From a checkpoint of a small transformer trained on Wikipedia.
Architecture: RMSNorm before each block, rotary positions, no biases in attention or MLP, untied embeddings, normalized queries and keys, some layers without positions, local attention windows, shifted keys, gated attention, value embeddings, hashed n-gram embeddings, a smear gate, an embedding shortcut, skips across layers, capped logits.
Each number is 200 + 40 x the weight over its row's rms, rounded and kept within 0 to 999. Layers, rows and columns count from 0. The size before them is the row's rms in percent of the matrix's.

# down: layer 2 MLP down (transposed), 256x96, rms 0.0973, rows 19-42, columns 0-95
# gate: layer 2 MLP gate, 256x96, rms 0.163, rows 20-43, columns 0-95
# up: layer 2 MLP up, 256x96, rms 0.167, rows 20-43, columns 0-95
down19,114,243,167,169,200,216,207,163,135,194,203,221,186,245,201,224,180,166,152,238,114,210,190,276,160,146,195,199,214,206,175,241,218,185,171,203,251,217,170,202,168,243,207,210,243,221,229,120,212,273,205,262,208,167,164,189,109,197,140,163,87,192,114,148,152,183,192,214,253,156,209,166,157,206,226,214,197,265,273,168,206,146,250,133,177,175,202,266,216,163,231,224,129,241,181,185,229
gate20,106,175,160,126,198,191,231,182,156,168,267,203,241,173,193,159,139,188,171,237,205,229,231,255,195,118,189,222,274,184,245,206,182,189,176,203,152,186,139,214,167,253,142,231,228,216,219,167,186,259,265,178,131,152,241,176,257,274,155,193,183,225,278,259,231,165,254,192,192,211,173,165,227,214,313,273,243,148,184,156,155,239,202,192,158,255,200,141,188,190,176,189,239,160,201,178,183
up20,103,233,239,200,159,204,188,164,187,136,197,168,134,229,158,137,191,220,213,165,163,230,195,193,153,155,198,210,249,246,201,152,157,200,206,254,214,234,320,203,160,183,195,120,188,182,194,183,270,262,232,236,217,142,259,250,281,202,170,210,164,186,204,162,190,278,191,160,186,187,221,242,213,264,235,130,230,221,287,224,160,119,177,185,214,160,242,197,147,227,177,234,258,139,190,211,194
down20,111,206,163,132,176,252,184,208,271,160,213,168,144,142,224,198,263,188,188,216,148,248,194,241,216,258,218,206,194,157,222,224,188,197,172,143,282,272,175,246,185,225,201,163,217,198,126,213,200,188,182,230,212,257,199,217,216,216,140,175,244,186,208,273,108,237,242,185,243,257,212,253,186,183,270,146,181,203,223,156,147,179,183,249,178,99,204,241,187,208,126,245,236,122,219,207,162
gate21,083,274,153,222,207,188,149,148,189,215,162,173,219,174,137,265,234,170,156,132,157,183,244,137,189,260,215,164,244,153,184,204,207,182,210,161,161,164,275,219,226,184,155,223,231,166,216,196,226,105,191,178,115,305,191,228,242,191,234,199,188,211,193,197,228,231,168,210,206,191,152,206,130,235,232,150,201,156,205,242,206,115,275,152,220,196,204,208,163,232,222,142,169,275,230,262,166
up21,087,169,296,301,174,188,232,216,153,197,189,101,178,212,283,245,185,146,132,179,225,149,225,227,214,194,216,127,224,187,216,152,225,242,172,208,206,257,259,127,196,201,182,192,192,161,221,185,263,213,236,128,251,189,237,201,160,173,222,214,215,191,196,168,167,149,287,256,194,144,166,200,192,257,133,217,246,218,249,164,177,135,192,225,192,251,230,167,179,176,196,181,236,211,231,236,151
down21,090,200,152,219,228,237,213,208,175,234,172,209,220,194,122,270,159,204,257,194,179,188,184,168,146,242,208,212,225,168,245,215,238,213,262,156,155,113,232,117,165,187,174,280,271,184,226,112,199,162,195,263,174,230,207,191,245,155,242,125,198,181,213,247,172,270,153,205,119,198,190,240,127,134,267,175,202,187,174,233,203,167,240,223,177,219,244,211,206,195,273,139,174,208,163,207,182
gate22,108,314,210,142,209,242,125,187,188,203,219,193,229,247,185,140,129,128,212,221,231,202,218,234,213,135,173,191,185,199,237,138,182,189,224,138,133,168,161,180,194,206,248,164,164,208,242,161,191,212,189,167,266,188,213,257,171,189,237,226,188,146,225,216,213,273,232,228,215,292,129,224,156,176,173,242,256,160,157,158,169,186,180,206,120,217,143,143,262,224,176,143,187,169,199,195,151
up22,094,212,203,211,199,134,253,169,240,156,236,155,119,163,164,109,203,201,249,224,147,173,176,163,191,225,183,278,211,240,198,202,202,208,223,226,138,129,216,199,162,230,173,261,255,295,210,159,187,188,200,187,181,157,192,170,172,201,209,233,117,259,198,229,241,184,285,162,227,251,226,170,218,208,119,150,190,208,159,164,211,210,151,205,224,186,177,197,101,163,217,243,162,149,212,271,172
down22,098,134,195,270,173,213,240,183,255,184,178,230,133,171,289,157,244,195,180,206,261,204,133,187,181,266,219,202,171,165,218,180,167,255,122,220,182,228,197,239,227,260,217,154,249,197,227,177,141,211,204,175,122,235,203,155,266,226,192,243,210,254,184,246,221,194,230,203,178,270,256,214,216,195,115,141,184,277,193,219,212,268,239,213,167,286,199,215,132,209,240,238,202,201,225,252,204
gate23,109,158,167,249,221,188,277,156,125,241,229,234,159,179,178,153,105,147,186,163,210,209,197,190,233,232,214,256,196,123,166,264,169,211,229,272,211,188,274,188,230,161,202,194,140,212,180,227,270,190,273,202,222,187,228,211,229,240,264,206,246,210,213,177,199,234,219,186,192,223,185,252,165,259,183,210,211,236,203,193,172,165,208,152,238,276,237,209,239,215,211,190,70,207,290,236,179
up23,101,243,243,224,225,107,228,194,202,243,98,254,132,181,168,213,196,234,154,215,249,242,172,172,225,219,234,228,193,195,191,195,198,183,176,213,228,195,231,191,218,135,200,192,191,218,265,149,272,238,155,158,120,247,221,192,106,233,195,243,230,216,187,145,258,264,171,175,189,237,226,178,191,236,219,185,303,288,205,226,161,238,176,213,144,187,159,167,223,226,212,172,149,204,279,189,158
down23,098,140,234,172,172,251,194,208,207,193,114,224,236,191,178,165,213,145,215,144,198,162,186,229,202,228,237,228,204,201,198,178,263,275,238,116,268,199,183,167,232,196,152,229,159,212,210,217,158,207,219,196,236,251,179,197,177,165,162,269,186,201,206,230,249,251,222,222,139,196,181,148,201,195,212,127,232,156,182,216,182,179,126,259,189,195,252,262,150,95,237,208,255,158,71,195,219
gate24,092,215,205,231,254,123,216,198,146,189,278,181,206,200,187,176,258,280,240,262,239,161,145,156,182,138,136,167,264,189,150,183,225,221,144,225,184,172,165,205,257,262,114,137,154,184,213,262,166,221,272,196,238,246,208,281,257,141,208,163,209,210,147,203,249,162,181,194,215,206,201,170,192,255,254,169,141,201,143,227,183,161,202,204,247,263,196,169,166,214,188,194,216,203,167,179,239
up24,095,201,161,223,213,191,189,160,224,171,166,148,261,90,236,185,194,218,211,189,155,150,262,211,231,236,262,196,202,252,232,210,220,187,277,190,204,164,243,159,159,206,238,152,296,265,207,152,166,226,154,252,185,218,209,186,193,218,240,221,141,197,243,194,215,210,252,173,219,286,210,180,243,160,210,233,282,176,184,265,251,253,183,253,195,235,142,274,201,146,193,196,251,218,220,162,132
down24,093,149,164,183,187,243,187,114,184,251,206,214,152,229,273,253,241,249,227,167,150,203,220,239,212,194,189,244,190,152,169,144,159,212,214,243,168,246,257,190,204,209,184,157,113,221,220,197,234,182,238,252,160,120,227,132,218,119,221,239,296,179,184,212,89,202,192,246,225,123,203,210,191,242,164,209,216,234,181,239,215,161,198,191,184,227,204,149,223,256,266,248,191,172,192,146,189
gate25,108,172,247,186,265,166,185,194,199,203,257,137,243,154,176,244,138,192,207,138,142,119,211,233,178,251,189,168,168,222,236,171,202,232,176,230,150,224,223,81,168,173,187,205,239,242,205,234,208,227,196,165,145,171,193,172,201,181,193,202,236,212,214,186,202,195,193,183,317,212,238,221,131,185,153,267,289,221,181,251,202,278,143,209,225,241,196,225,214,206,169,214,239,233,140,277,263
up25,103,244,232,147,188,164,119,216,148,170,162,175,200,232,125,259,229,133,222,212,234,206,151,228,189,241,196,207,128,144,167,218,222,113,143,157,154,207,179,214,176,253,229,199,182,282,165,190,252,159,221,255,183,130,169,208,152,206,226,236,182,214,222,164,204,176,219,252,292,229,249,174,161,174,167,203,269,173,165,269,226,138,158,214,149,205,220,178,235,161,214,215,216,177,217,260,262
down25,104,131,204,233,171,168,194,209,240,218,218,264,210,234,195,144,264,220,181,218,210,190,229,170,166,217,182,183,251,229,225,258,199,183,157,232,173,212,192,267,177,194,177,169,200,134,157,215,142,262,211,200,184,259,178,241,203,203,199,214,214,258,111,234,221,293,205,151,178,181,173,242,256,236,263,169,269,194,190,242,166,75,159,141,241,153,251,195,243,150,174,236,275,205,209,223,141
gate26,097,124,161,237,241,228,172,259,271,215,209,234,229,241,189,120,219,212,77,247,306,195,214,262,197,234,192,155,214,181,193,175,193,211,178,133,191,211,181,175,233,212,245,262,202,307,138,181,157,215,197,167,205,185,198,169,180,228,193,192,213,117,190,162,195,96,208,262,172,221,237,213,166,188,212,178,205,185,163,277,149,234,226,185,237,239,157,212,205,195,182,173,155,224,164,197,211
up26,095,173,113,210,203,266,217,212,167,150,228,255,297,237,207,220,188,213,110,296,196,191,290,187,177,204,187,175,195,164,216,186,179,175,137,164,215,198,218,204,184,261,254,184,143,246,104,193,159,227,164,188,232,184,224,156,164,214,201,167,282,163,239,200,181,142,175,217,245,167,222,194,163,184,230,225,213,230,229,230,199,266,208,220,166,260,174,306,145,194,176,184,198,222,180,214,143
down26,100,128,113,249,227,191,172,211,247,236,190,253,184,228,235,200,199,137,160,255,148,161,193,160,181,189,147,197,174,184,143,210,207,213,183,242,229,198,235,236,129,225,224,241,226,171,165,193,186,301,158,269,192,192,204,240,139,109,210,187,242,256,192,110,259,226,177,251,124,213,184,219,155,206,188,217,164,172,191,219,229,206,188,212,255,217,150,252,222,272,174,277,227,196,149,226,171
gate27,103,232,180,206,256,210,264,253,227,159,134,154,168,226,217,235,222,229,222,207,256,177,190,165,283,267,132,213,181,208,214,210,211,219,188,209,179,158,222,244,211,192,170,234,219,225,155,247,232,141,164,217,245,188,238,182,192,197,170,211,204,211,190,224,239,143,124,205,159,221,145,149,240,252,270,183,136,166,223,282,177,216,184,313,251,224,122,153,197,155,169,217,169,230,109,158,208
up27,094,238,180,225,192,154,92,184,181,196,155,206,190,292,192,149,282,121,220,254,225,236,218,119,233,227,266,177,285,227,212,203,242,145,164,249,225,190,217,188,235,165,186,204,230,193,167,175,215,216,212,210,167,144,238,257,256,191,216,198,172,281,148,178,235,175,195,199,227,217,254,189,188,152,153,196,212,209,248,137,268,283,209,160,140,232,214,244,202,221,207,184,201,208,228,235,272
down27,098,211,282,201,242,113,209,191,265,258,164,213,236,215,195,157,302,127,240,256,203,168,209,202,206,167,215,236,169,225,191,145,228,274,264,182,202,223,177,173,268,158,171,157,200,236,252,214,211,194,187,220,174,203,189,196,164,230,197,229,175,198,119,200,311,163,249,169,196,232,215,138,211,165,87,189,219,161,203,198,270,191,171,161,201,232,177,248,216,216,174,164,173,170,230,243,243
gate28,104,284,134,180,189,163,81,177,155,194,190,238,216,181,160,89,232,198,221,150,174,188,180,248,213,198,186,269,161,240,165,197,203,173,241,173,169,159,226,198,218,200,168,149,194,166,226,186,186,231,140,265,172,129,280,243,196,181,249,181,262,110,184,265,229,147,233,205,164,199,214,165,223,214,176,187,226,189,170,234,211,192,165,272,128,164,200,209,255,233,141,239,181,181,225,187,192
up28,096,159,248,267,258,214,288,244,225,224,154,165,215,302,233,269,292,181,230,215,285,156,230,173,175,172,188,179,184,156,226,219,217,274,281,215,244,181,181,194,174,135,190,218,190,242,225,162,278,142,224,228,193,235,154,206,173,180,221,182,202,228,198,184,135,229,198,178,153,184,156,170,214,140,192,205,221,151,183,245,242,228,254,181,161,164,219,182,211,254,195,246,192,243,211,254,137
down28,094,244,211,161,238,189,208,207,251,142,256,217,229,183,148,164,262,169,216,214,196,268,188,162,220,237,196,161,270,165,130,129,121,217,193,199,235,223,147,241,180,145,226,164,193,213,138,200,190,207,223,274,155,234,237,234,235,177,207,205,166,224,139,142,237,157,213,197,222,169,255,181,140,211,221,182,225,186,204,171,145,211,171,307,219,289,268,198,267,177,249,204,158,210,255,149,177
gate29,097,161,227,192,160,259,144,200,169,230,255,246,171,217,219,213,183,203,176,192,184,267,161,209,162,171,241,162,288,213,223,172,178,207,209,188,234,235,205,229,160,201,221,214,187,245,197,245,232,181,268,63,175,97,127,176,243,201,140,237,229,199,217,238,197,123,229,193,192,224,158,251,213,188,177,225,274,225,237,228,162,165,212,248,158,210,264,146,204,250,216,155,235,142,174,133,182
up29,094,150,190,230,238,206,193,190,216,211,199,143,209,205,156,258,107,277,201,191,227,172,199,232,230,166,142,119,193,216,187,209,246,182,250,246,259,136,149,147,221,203,182,208,177,180,203,165,243,296,183,225,215,244,190,191,186,241,220,139,207,226,103,252,163,248,217,161,277,231,178,173,168,170,169,256,203,100,269,149,124,165,156,189,159,180,212,203,209,205,152,191,211,204,165,212,162
down29,100,185,259,227,197,214,197,208,193,206,218,174,164,181,223,201,138,222,190,187,272,125,174,214,174,151,237,216,137,247,175,171,221,160,166,226,207,163,242,218,231,126,181,218,267,250,231,192,190,252,238,224,170,167,226,150,219,193,232,147,179,165,115,237,180,170,121,237,204,228,92,260,198,165,134,216,230,155,193,231,160,193,233,204,314,258,154,218,246,236,179,262,187,201,254,229,152
gate30,113,222,160,173,228,150,170,217,189,176,207,210,165,122,166,159,126,237,230,183,172,166,194,148,220,170,206,224,146,255,225,261,146,228,163,235,228,231,168,314,213,242,231,166,200,168,224,211,261,257,311,221,135,151,157,183,243,218,205,213,221,188,198,179,205,171,197,165,250,264,182,169,178,202,268,225,244,247,129,201,148,285,165,239,153,237,215,217,144,176,183,208,225,191,200,141,228
up30,120,261,59,107,204,146,114,235,185,138,168,147,196,173,177,215,230,180,169,192,235,146,186,168,176,255,206,232,154,152,132,203,129,195,201,192,169,255,182,181,259,204,197,178,227,204,190,148,201,206,229,296,210,206,257,137,238,224,200,264,176,213,178,156,218,150,149,153,227,215,161,207,155,184,189,235,219,203,164,206,170,213,157,243,146,192,180,175,174,244,221,153,183,197,160,198,258
down30,108,169,165,267,156,163,181,213,211,172,223,215,199,282,207,112,233,166,119,169,193,175,162,141,228,248,177,152,172,274,167,144,216,192,247,152,197,226,212,147,257,193,240,158,196,189,177,196,270,178,160,223,242,198,226,169,158,149,261,196,154,142,155,236,221,133,142,242,208,163,189,215,273,218,215,253,190,188,223,205,160,168,134,241,230,191,172,174,270,192,161,139,253,170,187,181,134
gate31,110,231,277,212,177,143,217,236,182,195,187,231,214,137,223,206,255,201,224,169,181,195,166,220,220,169,140,156,275,194,193,166,239,218,187,181,194,224,184,200,193,170,289,140,203,230,162,249,198,145,245,190,246,217,265,263,240,195,197,239,164,190,147,246,266,214,160,235,232,122,144,183,197,119,239,237,138,260,155,269,224,231,147,211,232,243,140,134,162,210,161,210,168,140,226,258,221
up31,103,185,149,156,187,209,204,210,297,111,127,218,194,175,168,219,264,186,174,172,179,278,214,232,234,198,215,324,190,203,219,165,129,219,166,225,157,146,187,158,224,147,219,233,185,175,228,168,200,262,159,189,199,256,161,186,188,194,260,170,201,203,301,209,175,254,230,181,241,210,262,201,201,183,221,171,128,187,206,150,258,241,172,158,222,192,265,137,213,177,193,232,163,246,250,186,224
down31,104,166,266,179,224,133,193,191,238,168,259,201,126,160,187,177,207,231,292,184,201,189,168,203,139,229,247,273,226,161,273,157,192,252,135,219,208,175,286,199,216,263,299,170,291,237,141,224,188,244,250,183,193,245,246,199,136,180,165,183,200,183,218,250,160,143,212,179,228,167,183,209,212,224,223,205,182,167,176,205,194,213,164,198,186,210,171,143,216,269,150,257,157,174,233,213,250
gate32,101,205,214,198,186,177,208,203,194,201,202,289,273,175,163,106,151,172,223,171,184,198,207,196,126,202,174,201,120,172,240,187,80,235,248,171,220,228,231,214,223,246,223,237,206,163,220,252,164,252,189,175,224,180,213,181,161,223,225,179,142,167,198,224,126,191,193,209,197,237,198,152,288,251,177,189,173,156,167,198,206,159,122,300,281,238,259,168,261,186,244,207,224,240,204,180,176
up32,102,216,181,183,239,203,182,222,269,204,215,214,201,241,199,233,283,229,164,230,254,189,260,175,215,274,190,232,215,253,210,179,266,219,172,239,239,206,195,173,198,172,129,168,176,208,189,168,220,173,220,179,129,194,158,229,236,138,226,171,242,264,183,225,257,138,217,147,188,223,174,152,123,154,242,314,220,205,160,199,202,260,146,173,169,79,134,233,143,234,182,234,203,202,171,197,203
down32,102,213,200,236,228,204,178,187,274,205,122,268,265,211,233,223,215,239,230,207,249,217,264,207,225,154,286,214,275,168,162,196,225,209,196,230,178,130,306,254,185,192,205,229,174,210,166,216,208,208,169,139,178,89,208,211,233,240,188,244,194,167,221,151,193,148,232,160,177,180,265,172,192,210,178,195,210,241,175,148,205,211,195,201,258,159,269,159,204,156,283,260,208,221,179,146,131
gate33,096,274,207,196,222,217,174,157,209,211,263,153,208,168,96,258,165,169,192,272,188,227,244,268,209,167,230,172,248,202,173,199,227,140,185,178,307,151,154,177,234,179,195,236,178,257,173,219,265,237,224,169,154,177,224,274,243,228,233,209,229,162,236,151,204,159,238,226,164,243,97,183,164,238,254,179,167,193,203,273,175,223,164,226,194,184,152,225,163,175,235,147,220,229,189,229,248
up33,093,161,178,159,249,214,220,241,210,166,216,217,251,154,162,219,179,207,189,252,241,158,288,289,298,187,207,220,224,188,200,230,210,226,157,234,225,116,124,178,175,278,216,225,189,128,168,138,151,209,168,254,248,203,191,292,185,221,232,174,185,238,145,199,203,223,254,243,148,251,126,216,223,238,210,240,278,258,231,242,196,217,203,173,151,208,184,219,191,222,174,216,150,193,174,240,189
down33,090,212,223,187,176,209,191,240,194,204,162,164,163,249,249,192,236,210,146,219,249,148,145,152,249,234,243,171,233,268,210,239,160,248,180,221,197,230,254,199,171,184,149,170,106,171,222,235,128,219,163,197,222,164,233,227,224,159,193,200,89,227,176,153,254,261,215,146,124,173,214,145,149,132,159,189,272,209,177,211,236,207,241,201,221,256,257,162,224,193,120,182,202,141,210,166,245
gate34,100,104,254,228,221,208,150,140,185,152,157,136,242,236,195,136,139,252,178,202,249,286,176,221,221,254,99,133,228,159,211,195,224,239,142,150,177,250,169,185,186,160,236,249,231,243,251,201,224,130,196,239,149,171,222,190,281,202,218,258,244,181,221,199,168,215,193,218,223,204,190,187,238,246,158,168,197,162,165,252,212,218,250,238,208,143,198,151,245,147,157,214,224,208,202,222,217
up34,099,249,244,232,160,231,213,185,253,184,174,167,216,101,211,241,170,216,295,174,132,167,208,161,202,191,230,152,239,143,219,221,219,203,129,190,232,136,175,204,200,99,118,180,207,211,286,258,221,188,163,211,247,227,161,240,186,240,214,170,220,204,223,200,207,169,171,154,220,143,261,241,172,228,234,164,233,121,147,194,185,156,266,229,168,161,193,174,164,147,202,218,213,208,220,280,167
down34,093,256,192,168,194,303,275,236,135,215,195,162,192,119,226,251,152,204,184,276,225,197,190,180,181,181,176,210,204,222,221,277,184,220,211,207,302,247,204,157,188,162,251,174,234,256,215,127,130,240,202,211,133,208,236,192,194,260,167,240,235,224,240,181,206,255,158,204,177,213,249,242,148,191,267,162,166,245,163,186,173,200,186,188,219,297,195,219,202,151,191,225,193,241,251,142,217
gate35,101,158,243,241,223,275,209,245,182,202,183,234,232,164,216,234,120,203,243,193,212,179,138,144,160,199,242,198,220,229,176,206,181,244,203,259,221,154,235,244,209,194,237,186,243,238,190,133,188,211,244,171,110,189,273,272,194,144,216,254,265,203,200,244,251,257,161,244,218,145,161,263,203,151,169,147,216,220,129,225,140,224,182,183,183,231,142,100,189,164,191,192,265,205,213,168,166
up35,107,204,184,200,153,148,177,229,169,208,208,218,216,233,154,202,251,204,204,203,187,147,213,238,260,182,124,221,189,157,224,213,259,201,194,154,154,229,149,195,190,226,152,284,197,182,203,231,158,203,215,235,214,175,124,120,209,299,206,121,121,199,212,121,171,219,226,221,277,237,214,182,246,215,209,252,134,182,230,218,267,178,167,200,194,212,167,273,198,205,229,215,228,193,323,146,234
down35,105,179,176,210,177,255,195,174,186,159,228,159,309,176,231,207,178,204,166,97,269,187,226,147,238,157,212,118,174,210,241,160,214,178,105,213,162,142,212,229,197,182,246,260,200,206,286,104,229,216,169,190,239,131,217,211,169,261,154,256,183,208,206,193,150,245,152,245,197,156,210,215,151,186,222,200,172,185,214,196,207,176,207,232,204,193,193,237,203,247,291,140,205,217,156,225,247
gate36,091,145,271,195,265,174,242,231,202,222,316,217,224,149,230,203,288,228,203,212,190,247,217,148,201,165,165,227,175,253,179,111,185,174,145,165,112,218,207,215,224,150,252,192,133,165,185,214,163,243,264,198,218,210,237,234,192,202,183,224,189,217,230,265,157,190,233,202,200,169,195,184,175,217,155,144,195,148,242,228,112,162,201,196,180,203,213,209,299,278,201,245,256,179,218,166,187
up36,087,188,171,223,255,208,218,203,158,237,237,291,222,149,235,253,195,176,251,201,221,248,172,170,206,166,200,191,194,203,113,144,186,170,229,230,165,182,221,229,217,143,128,161,206,171,191,211,198,253,172,144,317,118,238,299,223,189,222,148,177,196,129,263,173,137,277,234,218,200,176,207,233,235,185,127,172,228,226,192,213,132,173,169,182,183,213,204,181,205,235,266,224,149,188,191,222
down36,089,186,121,237,220,203,124,194,194,231,151,125,143,206,204,226,195,205,153,163,207,200,207,232,186,246,234,179,192,218,178,259,196,171,268,214,234,229,118,151,141,231,162,255,138,189,267,209,199,202,147,260,126,232,223,199,155,201,223,182,253,171,258,172,255,191,170,237,156,166,235,175,201,249,173,201,210,157,271,164,249,223,233,178,208,240,171,183,105,152,176,229,199,173,152,233,102
gate37,093,217,245,216,204,180,178,197,146,186,226,223,222,136,145,152,186,198,190,209,203,262,217,259,164,208,260,180,170,223,180,216,226,198,166,201,171,294,127,218,180,123,179,228,242,218,253,200,92,131,212,214,101,243,146,174,245,228,209,166,143,204,177,222,249,214,215,206,169,226,260,233,149,156,208,225,171,191,155,242,224,241,178,193,253,285,207,231,143,236,205,138,141,187,157,257,212
up37,096,237,308,172,278,151,181,216,231,207,164,228,176,211,145,219,129,232,230,115,249,212,215,223,229,212,229,207,194,272,179,247,154,208,192,216,227,200,247,168,212,208,176,183,230,231,207,174,184,244,195,141,163,243,197,137,260,189,123,257,249,180,226,295,151,268,142,199,198,188,245,234,216,145,166,182,209,162,177,278,182,214,149,212,213,140,185,174,270,220,241,147,205,237,242,202,209
down37,095,219,161,219,152,121,148,105,217,240,156,220,159,163,209,215,198,219,174,148,199,279,188,205,165,218,289,170,220,208,196,165,252,197,233,124,239,174,131,168,172,196,265,184,239,239,216,247,193,164,185,243,213,198,161,257,188,218,228,193,148,187,177,221,158,135,242,250,154,198,162,134,157,142,207,164,219,218,169,137,252,125,236,206,139,267,172,271,155,180,182,180,227,180,173,190,181
gate38,117,160,214,184,259,179,156,215,241,216,207,247,242,184,166,173,222,191,223,163,183,240,269,182,182,243,149,242,167,163,172,247,186,242,272,187,162,167,99,194,267,190,258,212,201,200,187,206,194,267,219,203,173,199,225,209,266,169,239,187,244,194,208,194,252,207,160,198,165,210,157,176,204,184,288,285,161,194,52,204,182,175,196,250,208,255,143,165,183,222,244,218,122,189,210,130,196
up38,107,184,234,237,226,182,167,221,179,223,170,335,190,206,178,163,200,174,153,283,233,145,187,292,195,197,225,273,222,188,115,261,222,153,228,220,242,252,249,245,199,189,231,206,169,267,189,164,183,243,208,229,193,136,214,172,213,217,197,183,245,208,176,253,222,143,203,187,163,194,218,172,212,205,195,236,192,215,145,190,205,158,235,237,240,203,242,110,120,242,173,181,147,102,182,229,229
down38,098,186,194,257,193,84,219,236,212,236,119,231,169,249,214,136,165,183,213,197,193,189,199,242,161,275,251,193,216,216,216,224,134,232,196,139,195,214,232,169,146,148,123,229,214,199,211,180,182,205,170,182,153,152,206,119,239,221,248,207,168,270,181,200,162,249,179,216,221,242,230,96,200,178,192,171,207,231,135,233,192,146,172,209,180,219,156,265,183,112,256,271,208,216,158,183,218
gate39,097,208,212,265,264,149,156,199,231,222,130,177,225,200,224,220,188,217,91,186,223,174,201,221,210,250,196,204,117,220,210,236,205,223,196,218,195,236,269,209,203,186,250,235,216,281,172,237,193,219,264,200,214,207,219,168,254,199,151,175,158,166,163,246,225,213,106,222,118,186,173,177,213,248,282,177,188,233,180,179,154,191,169,159,183,123,161,84,198,116,192,179,207,176,249,187,164
up39,094,241,175,218,156,155,207,242,226,177,229,284,198,163,209,195,207,205,286,103,258,221,181,166,222,197,150,198,251,187,181,159,128,224,227,196,264,201,159,195,211,248,176,118,208,206,244,241,209,191,108,212,167,193,168,213,173,181,233,223,146,221,235,193,221,138,235,154,224,307,205,242,209,127,161,189,179,166,259,134,239,233,216,230,153,242,237,168,258,216,213,244,151,219,160,237,174
down39,098,217,205,213,205,224,270,213,275,210,177,136,164,164,236,282,191,197,190,164,258,223,210,122,190,108,203,191,169,212,176,217,251,169,146,107,206,174,197,165,210,200,156,166,156,242,194,168,201,222,99,234,198,122,205,234,143,154,233,260,210,197,148,166,226,200,156,228,258,176,175,191,172,151,190,196,234,141,217,187,185,170,136,225,263,253,229,162,197,221,203,157,218,191,262,179,110
gate40,094,216,291,174,208,202,202,136,241,213,219,208,271,191,183,218,142,240,207,215,193,221,198,292,215,215,250,182,204,204,217,256,146,207,216,133,88,187,262,220,96,215,162,187,213,226,172,256,144,257,153,192,224,174,170,272,258,195,188,180,191,168,270,161,244,202,130,213,186,243,230,158,284,197,213,256,169,199,189,177,167,213,234,198,154,185,222,229,216,146,238,171,146,157,162,215,210
up40,091,73,213,204,240,204,153,234,222,248,214,201,205,189,170,172,220,162,131,117,151,178,182,166,183,190,155,162,222,233,137,144,215,158,216,154,273,207,124,206,188,140,162,185,226,238,169,207,256,137,230,235,251,203,262,166,178,165,157,221,160,214,135,186,100,211,208,194,183,216,141,193,175,212,186,247,193,174,266,219,203,154,159,206,168,246,239,158,154,231,240,204,227,253,146,155,198
down40,103,189,195,237,222,184,157,174,328,188,243,210,127,196,205,179,178,226,179,157,204,182,208,181,217,188,210,252,182,317,193,215,178,115,174,171,135,242,210,162,164,245,208,174,110,189,181,110,167,240,110,174,261,204,251,262,226,207,167,173,226,185,151,141,185,213,194,222,183,158,253,241,196,251,149,268,190,231,197,204,148,223,193,192,211,190,275,189,221,208,167,251,210,237,217,172,191
gate41,091,231,187,217,182,173,168,232,138,188,158,201,234,181,269,225,246,217,200,229,207,188,210,260,225,177,248,230,174,211,190,129,194,180,201,229,143,105,205,222,292,194,246,156,208,257,189,208,141,232,130,113,154,169,83,143,154,270,180,179,201,172,254,224,219,183,131,222,198,188,176,212,221,164,132,210,226,197,230,222,206,283,186,184,206,137,168,143,229,167,248,192,208,256,229,201,198
up41,088,199,214,209,130,176,207,184,218,189,210,209,183,87,213,173,181,266,218,279,152,224,206,233,172,217,216,240,235,178,134,223,251,193,124,185,240,198,168,195,261,251,226,218,235,133,272,170,185,184,139,222,152,110,208,187,220,151,184,214,218,172,220,131,207,191,186,203,135,196,225,231,212,184,213,240,133,241,195,206,116,168,125,130,157,165,187,157,224,251,215,169,216,187,295,176,210
down41,095,217,164,200,167,164,151,226,227,137,231,196,217,172,169,254,172,149,302,189,195,158,215,219,274,103,114,172,186,146,206,162,314,200,250,214,253,123,246,244,184,211,200,222,215,258,253,206,160,168,183,228,243,227,199,198,171,196,205,187,215,138,230,150,253,180,231,172,213,194,196,202,235,243,207,217,231,270,178,179,237,229,217,235,183,173,135,236,202,242,157,227,122,204,134,195,235
gate42,109,220,239,200,167,142,236,218,246,200,201,180,196,244,208,165,186,159,175,166,251,269,218,161,163,144,159,158,225,166,267,136,140,139,144,217,216,154,191,240,173,294,209,233,189,222,225,221,161,230,178,240,210,133,287,232,184,247,222,172,201,199,159,240,247,183,242,196,181,173,179,263,227,249,183,274,166,117,268,228,189,225,212,227,195,195,183,150,216,249,177,262,184,282,273,233,201
up42,102,237,173,166,196,203,232,190,155,167,145,149,163,251,209,196,218,205,211,233,155,82,123,241,181,211,265,174,190,234,218,282,218,265,249,234,166,236,186,172,254,158,164,221,188,234,227,181,194,229,211,145,224,222,165,146,249,108,208,234,176,182,202,121,174,228,159,155,200,196,229,216,216,145,252,88,201,275,157,193,216,179,218,179,171,208,204,157,244,241,176,129,201,181,170,238,200
down42,104,268,178,234,211,117,226,171,220,179,199,161,227,214,205,215,134,166,226,246,219,169,244,218,179,255,197,145,241,188,200,197,189,214,123,185,207,242,209,253,286,207,150,276,216,254,214,216,219,186,161,182,219,117,184,250,147,217,201,275,237,134,169,203,217,183,209,239,159,144,208,187,148,212,245,245,248,172,210,201,209,147,227,157,187,153,186,202,280,169,225,200,247,249,268,267,299
gate43,105,190,194,216,184,218,183,196,244,240,214,140,166,201,238,280,240,241,219,218,194,204,278,206,131,235,130,219,202,154,226,200,162,253,253,148,238,211,231,137,231,172,216,241,203,181,163,253,183,154,191,195,144,213,186,215,194,284,154,204,145,245,161,169,267,210,140,166,191,211,244,248,132,217,168,223,184,186,261,220,183,155,193,145,131,272,254,137,120,178,182,166,213,187,225,128,253
up43,116,117,237,259,190,244,206,129,228,198,209,168,190,246,290,213,231,186,173,271,191,140,297,274,175,229,110,161,139,176,267,190,212,279,198,158,271,234,218,235,261,221,198,216,229,208,198,208,255,190,169,191,162,180,186,197,159,240,193,211,152,173,176,263,156,250,167,195,195,219,188,183,156,172,187,151,131,233,195,163,229,172,186,175,196,219,166,234,148,184,130,225,182,228,249,150,196